{
  "n_layer": 12,
  "n_head": 7,
  "n_kv_head": 7,
  "d_mlp": 896,
  "norm_eps": 1e-06,
  "parallel_block": false,
  "init_std_qkv": 0.045,
  "final_lr_fraction": 0.0,
  "batch_tokens": 32768,
  "dataset": "wikipedia_en"
}
Each number is 200 + 20 x the weight over its row's rms, rounded and kept within 0 to 999. Layers, rows and columns count from 0. The size before them is the row's rms in percent of the matrix's.

# o: layer 5 attention output (transposed), 224x224, rms 0.141, rows 193-199, columns 0-223
# v: layer 5 attention value, 224x224, rms 0.161, rows 194-200, columns 0-223
o193,095,244,196,199,225,189,183,202,217,199,216,232,208,216,187,212,185,165,197,179,210,210,195,189,224,154,155,214,205,205,217,213,212,195,200,203,244,183,158,235,225,202,215,190,237,186,201,231,194,181,167,214,219,201,201,207,188,221,192,208,220,214,211,195,213,211,239,211,201,207,228,214,190,193,221,245,207,192,194,198,237,195,225,217,184,211,209,200,173,214,205,194,251,200,192,202,188,201,219,194,218,205,224,193,201,174,200,211,203,163,201,226,192,223,195,181,202,240,219,224,189,171,199,207,177,182,197,194,208,214,200,216,182,228,218,218,201,216,184,217,169,197,225,219,193,217,229,204,187,195,227,205,227,199,162,181,210,183,190,207,193,202,211,174,184,205,203,190,127,223,205,220,215,188,237,210,201,175,209,218,211,187,234,185,215,264,204,231,211,196,187,217,190,236,201,221,201,198,194,164,191,199,229,194,185,199,185,210,224,238,197,171,225,208,219,185,208,183,153,167,169,217,209,210,182
v194,095,185,191,174,201,226,190,163,190,239,168,161,212,195,171,209,193,167,187,212,180,197,178,181,158,195,217,192,222,241,213,196,222,201,199,223,212,210,172,207,217,231,215,196,210,213,226,196,211,201,172,205,158,225,193,193,232,196,204,185,197,176,239,221,207,194,221,214,207,188,202,206,226,192,190,227,206,218,220,189,179,159,199,205,200,189,218,190,204,191,224,201,208,182,179,188,178,228,236,200,176,181,245,183,204,239,241,175,198,215,247,205,156,205,206,180,185,189,235,230,202,199,193,218,188,184,197,154,207,206,253,174,224,213,222,196,201,197,177,209,196,213,194,213,236,185,205,205,173,197,214,236,205,180,205,201,225,210,207,183,217,185,214,224,184,178,186,200,175,223,231,171,176,176,192,182,190,233,202,202,191,187,158,208,180,186,197,194,216,199,220,183,179,187,214,218,183,217,218,233,200,220,195,195,228,215,213,162,201,221,212,181,213,199,178,225,214,201,165,210,213,187,228,201,172
o194,095,214,215,196,223,198,187,211,191,219,207,246,191,173,198,192,213,213,209,173,223,192,227,209,205,209,204,231,150,173,181,221,204,223,199,171,186,198,208,209,178,172,208,219,206,198,161,186,213,209,213,209,249,184,198,207,190,220,200,207,201,204,166,179,189,234,215,189,205,204,192,172,182,188,243,227,204,217,148,196,204,253,190,179,221,200,184,217,219,193,197,240,173,189,235,194,230,175,201,181,187,228,160,226,183,204,208,195,229,162,201,233,199,202,221,157,210,191,187,190,213,196,238,208,182,221,203,238,204,211,203,179,198,206,193,210,220,203,230,198,216,211,189,174,164,204,226,175,189,163,217,201,196,197,179,186,213,202,214,212,180,206,205,161,201,192,214,186,203,194,184,202,215,200,251,217,211,159,234,214,207,203,241,199,189,213,213,251,215,209,200,216,191,209,230,186,198,159,179,216,212,214,213,207,205,192,208,207,196,200,183,189,215,213,224,184,182,208,251,198,208,230,193,221,188
v195,099,192,185,202,217,144,206,226,196,218,192,214,141,216,201,227,182,206,204,157,195,197,185,174,199,208,243,171,208,209,214,198,208,192,209,206,241,206,208,203,197,224,181,242,196,237,191,228,189,216,180,213,164,169,216,240,198,202,167,213,219,204,216,225,207,189,227,191,183,206,213,197,215,174,188,195,172,197,191,183,188,229,222,168,188,234,174,217,178,171,218,180,188,210,204,205,203,189,215,213,157,215,175,204,198,146,183,160,186,215,238,197,187,198,187,183,219,200,224,188,198,188,206,181,216,180,207,221,190,217,181,209,205,212,201,202,196,203,218,207,214,253,211,199,217,198,191,206,192,165,215,220,202,188,217,226,220,187,199,171,198,211,215,199,193,181,202,170,252,195,192,202,207,244,146,220,241,191,246,221,209,191,196,181,224,179,187,224,205,195,195,179,196,202,198,171,214,210,202,198,189,195,193,207,207,184,216,216,164,201,159,232,183,184,202,205,199,168,195,218,187,204,195,218,199
o195,098,179,182,168,194,230,202,193,203,226,224,183,191,215,199,206,194,162,216,205,216,192,209,237,205,211,191,195,228,181,181,220,215,188,192,206,209,221,147,224,196,210,202,174,201,198,206,168,188,195,236,213,208,216,198,161,195,231,217,152,181,190,179,185,174,209,174,207,197,208,202,210,191,188,206,212,199,205,191,210,226,197,192,222,241,195,208,194,210,214,190,197,230,172,213,208,211,186,201,193,225,219,181,212,206,254,157,223,215,176,211,172,203,202,231,208,188,216,186,198,228,230,192,186,168,208,200,195,185,185,226,204,226,182,205,210,185,226,188,195,209,216,175,182,181,229,189,181,194,190,195,211,180,220,196,163,163,203,217,204,194,181,154,167,196,247,187,206,194,216,220,218,177,178,226,152,157,188,164,141,215,194,221,187,178,195,178,191,166,197,202,211,216,209,202,205,203,191,184,203,192,196,241,236,205,183,200,224,233,179,214,209,219,212,183,209,208,205,170,207,169,156,178,216,206
v196,102,172,226,167,227,185,241,262,176,212,204,184,201,188,200,195,218,191,187,189,180,192,190,215,220,224,207,194,218,199,203,192,149,179,227,194,170,243,207,210,185,167,211,181,187,215,215,179,209,204,170,179,195,190,225,213,231,192,209,223,173,190,200,215,228,172,209,173,213,226,217,198,191,202,199,199,198,203,242,214,189,216,193,247,224,172,216,177,160,176,232,188,178,180,182,180,193,189,200,213,189,220,185,213,172,180,181,200,210,186,197,224,190,185,199,204,247,225,188,220,182,209,182,200,177,216,178,241,214,190,207,204,218,193,198,174,183,183,215,224,234,212,196,187,188,237,164,185,175,206,197,216,189,217,226,173,221,194,166,222,230,194,191,203,192,205,220,183,168,223,179,207,223,198,227,186,166,216,196,220,212,215,193,216,222,223,205,199,185,204,193,210,198,173,156,206,179,185,190,219,187,205,203,194,182,216,252,178,200,206,187,208,172,178,229,220,202,192,234,182,185,219,163,200,215
o196,102,218,212,200,200,212,171,163,223,176,194,231,243,204,184,207,194,174,224,233,213,209,194,191,199,166,206,200,190,192,196,219,239,202,189,229,199,154,176,194,179,226,216,199,220,208,204,197,201,173,216,214,185,152,214,164,195,200,190,221,205,225,186,188,159,228,175,210,192,179,160,209,209,195,198,215,193,207,193,192,211,166,190,187,173,244,205,224,244,214,195,202,208,223,199,232,215,217,190,177,224,217,188,226,218,190,212,156,170,225,191,204,253,203,187,201,186,187,173,197,238,211,249,204,208,199,216,179,206,208,204,218,192,184,167,195,212,171,192,194,198,201,189,187,195,179,204,209,200,188,196,218,167,167,150,243,190,179,241,236,184,204,222,220,208,191,157,205,193,185,191,215,169,212,201,206,230,210,204,184,194,210,217,168,173,191,184,201,173,226,199,171,196,240,192,197,184,181,205,204,211,173,167,202,232,198,164,211,209,205,186,214,201,207,198,191,183,199,196,220,200,189,193,208,220
v197,100,221,204,223,187,224,193,232,207,171,195,216,213,172,209,204,194,236,200,211,143,167,220,197,237,200,179,237,188,209,169,217,193,167,176,200,189,185,187,191,209,205,207,203,213,228,165,223,228,197,181,216,204,181,222,209,189,202,222,190,205,197,199,216,190,172,244,227,199,199,187,224,165,179,196,259,204,217,208,205,185,229,221,230,187,192,215,216,199,190,199,190,188,208,224,204,194,201,155,203,200,172,221,204,220,196,216,196,168,183,207,163,180,173,200,234,237,241,188,216,190,182,223,225,175,190,199,230,191,204,209,188,202,210,189,204,206,205,235,199,199,215,210,167,201,251,205,161,182,201,225,166,199,221,169,195,187,197,222,199,192,225,193,201,205,225,195,209,205,223,226,199,203,225,166,213,204,181,180,184,196,203,189,211,216,204,170,194,206,208,196,222,215,218,199,187,207,209,185,236,166,214,211,174,193,189,203,178,160,202,213,205,188,250,184,248,224,201,199,222,185,190,181,220,246
o197,100,191,176,182,216,201,173,211,200,230,230,229,197,216,195,173,195,176,220,216,253,254,193,184,165,162,180,189,205,227,208,209,193,204,208,221,229,248,210,176,188,205,182,170,188,212,211,216,186,183,183,228,190,200,183,204,213,184,191,218,205,201,190,155,207,190,151,200,223,213,196,193,228,204,220,174,198,195,203,205,197,177,187,177,252,201,232,199,193,217,201,163,195,192,186,214,217,202,202,217,214,199,210,192,162,201,195,200,227,219,182,222,204,242,194,189,192,185,197,196,192,203,171,209,225,218,217,200,209,259,203,194,175,202,177,180,181,166,192,193,182,188,202,228,208,173,193,185,169,245,198,234,177,194,179,211,214,200,214,206,207,173,164,197,187,200,214,212,181,186,185,230,193,191,223,199,207,195,210,205,200,200,196,199,191,224,190,187,197,194,219,222,183,198,241,207,200,177,183,171,208,208,184,209,229,220,215,221,209,198,197,193,146,151,200,176,202,232,186,179,191,228,208,159,157
v198,092,214,187,195,207,219,177,185,193,169,195,205,221,178,219,229,249,224,212,243,200,245,219,191,188,225,184,201,236,225,203,167,206,182,182,218,225,208,206,212,211,210,205,194,229,196,208,193,207,192,206,185,224,219,195,233,206,181,189,232,167,191,213,221,211,208,205,189,192,201,202,222,153,203,185,266,193,203,250,170,223,147,204,163,199,200,203,237,206,196,170,204,167,167,215,214,188,188,185,211,197,171,228,191,203,161,199,194,209,203,192,188,207,188,212,244,192,193,228,179,199,211,203,236,197,201,191,225,215,208,179,206,218,172,196,185,206,234,229,183,192,189,165,204,208,211,218,159,223,205,174,213,195,207,177,208,202,209,187,223,198,203,177,180,199,185,218,181,207,199,185,205,188,171,223,217,177,196,208,201,216,224,196,196,217,194,189,171,183,213,175,207,201,229,201,233,185,201,203,223,217,169,243,216,190,202,201,146,186,195,158,185,168,230,187,199,193,199,185,210,170,199,197,203,189
o198,094,228,192,221,195,216,199,217,228,201,206,220,171,220,197,194,206,168,208,202,187,187,183,180,224,196,205,206,197,195,203,204,213,215,234,209,177,221,214,174,188,214,180,218,188,222,195,201,221,187,166,196,179,181,217,188,220,213,226,178,167,216,195,197,179,178,167,231,218,192,204,175,239,214,206,163,191,185,161,224,181,225,162,214,188,210,186,137,180,186,197,188,186,231,187,191,234,186,192,201,211,229,158,235,218,211,205,192,205,210,207,221,195,213,193,169,199,215,187,197,199,177,204,162,193,197,202,179,179,231,222,177,210,235,209,208,219,187,157,206,216,232,196,204,182,177,149,192,193,223,228,195,193,214,215,204,210,186,201,186,189,189,253,189,202,197,205,222,214,205,197,182,208,218,214,199,188,207,221,152,216,183,193,226,199,226,203,224,218,198,224,187,223,179,166,201,215,218,186,184,226,193,146,184,191,198,197,241,247,179,222,196,212,215,216,207,162,194,193,162,208,208,178,173,197
v199,095,193,187,189,185,156,195,221,194,235,203,173,203,194,213,205,213,236,203,201,196,191,185,217,190,209,191,184,201,190,173,181,209,175,213,198,187,227,191,216,172,199,164,204,187,184,203,193,190,163,207,171,215,191,205,187,235,207,228,228,213,219,205,216,194,190,248,217,205,180,261,219,211,187,183,238,193,193,182,195,198,224,198,198,178,203,187,205,174,213,215,216,172,199,215,172,220,199,223,208,221,214,225,198,215,192,224,179,210,200,218,180,266,223,186,233,197,201,209,214,217,187,242,208,208,186,212,205,182,201,174,185,202,174,195,206,212,177,218,183,190,187,176,188,214,227,187,190,176,221,202,164,229,202,163,192,213,251,179,233,210,213,200,214,188,199,183,233,158,176,179,192,190,207,226,184,186,182,191,190,229,159,223,200,227,191,189,170,194,188,216,174,184,173,139,187,192,234,202,205,173,189,202,233,176,190,168,189,215,201,213,169,216,209,206,180,191,224,219,226,216,195,214,214,186
o199,093,203,187,187,230,211,222,189,194,179,181,213,229,205,213,227,181,184,212,173,200,192,207,183,186,187,219,207,225,197,234,194,160,204,170,196,177,191,214,205,191,198,218,232,194,180,201,181,192,214,213,211,197,186,196,227,194,224,170,180,198,191,222,183,182,216,150,171,166,183,180,169,209,229,220,203,207,200,182,220,186,174,192,197,211,221,255,174,221,212,191,207,196,213,204,221,191,199,195,188,207,155,179,187,209,209,171,222,165,210,201,236,183,198,200,190,213,159,219,186,196,207,187,194,229,185,178,186,202,189,220,175,214,228,205,206,196,167,191,231,204,244,162,231,194,210,219,246,185,210,198,200,228,194,233,209,201,173,209,209,223,214,192,175,199,199,214,177,219,207,197,219,201,200,208,199,226,197,206,211,186,213,199,218,187,207,178,213,164,238,152,223,223,210,198,213,181,168,205,169,217,199,178,199,232,174,204,233,169,190,198,234,175,182,184,202,219,172,196,148,202,241,168,204,229
v200,100,180,205,207,227,161,246,226,214,223,199,198,258,199,195,219,207,168,221,201,199,196,258,203,216,193,187,221,196,220,195,199,187,163,222,192,220,174,230,189,202,213,220,207,215,196,206,220,199,204,184,212,181,186,191,196,205,200,199,245,205,222,218,187,195,225,200,203,217,189,211,209,175,187,196,196,176,170,195,166,194,186,167,188,233,204,183,177,187,149,167,202,193,219,177,207,182,197,234,203,224,213,239,194,222,197,206,191,171,208,220,180,168,214,206,177,158,179,207,172,196,158,207,170,166,202,183,200,226,168,216,197,211,197,188,194,224,166,199,195,195,222,213,174,214,226,224,181,200,209,188,205,189,194,201,176,218,222,194,207,192,202,213,215,229,202,204,198,220,220,234,201,220,203,223,211,215,202,184,223,189,177,205,208,174,216,190,172,191,220,216,209,212,250,184,176,170,186,214,184,220,207,204,204,229,193,224,147,214,180,205,198,194,180,219,256,203,172,195,202,223,192,233,212,176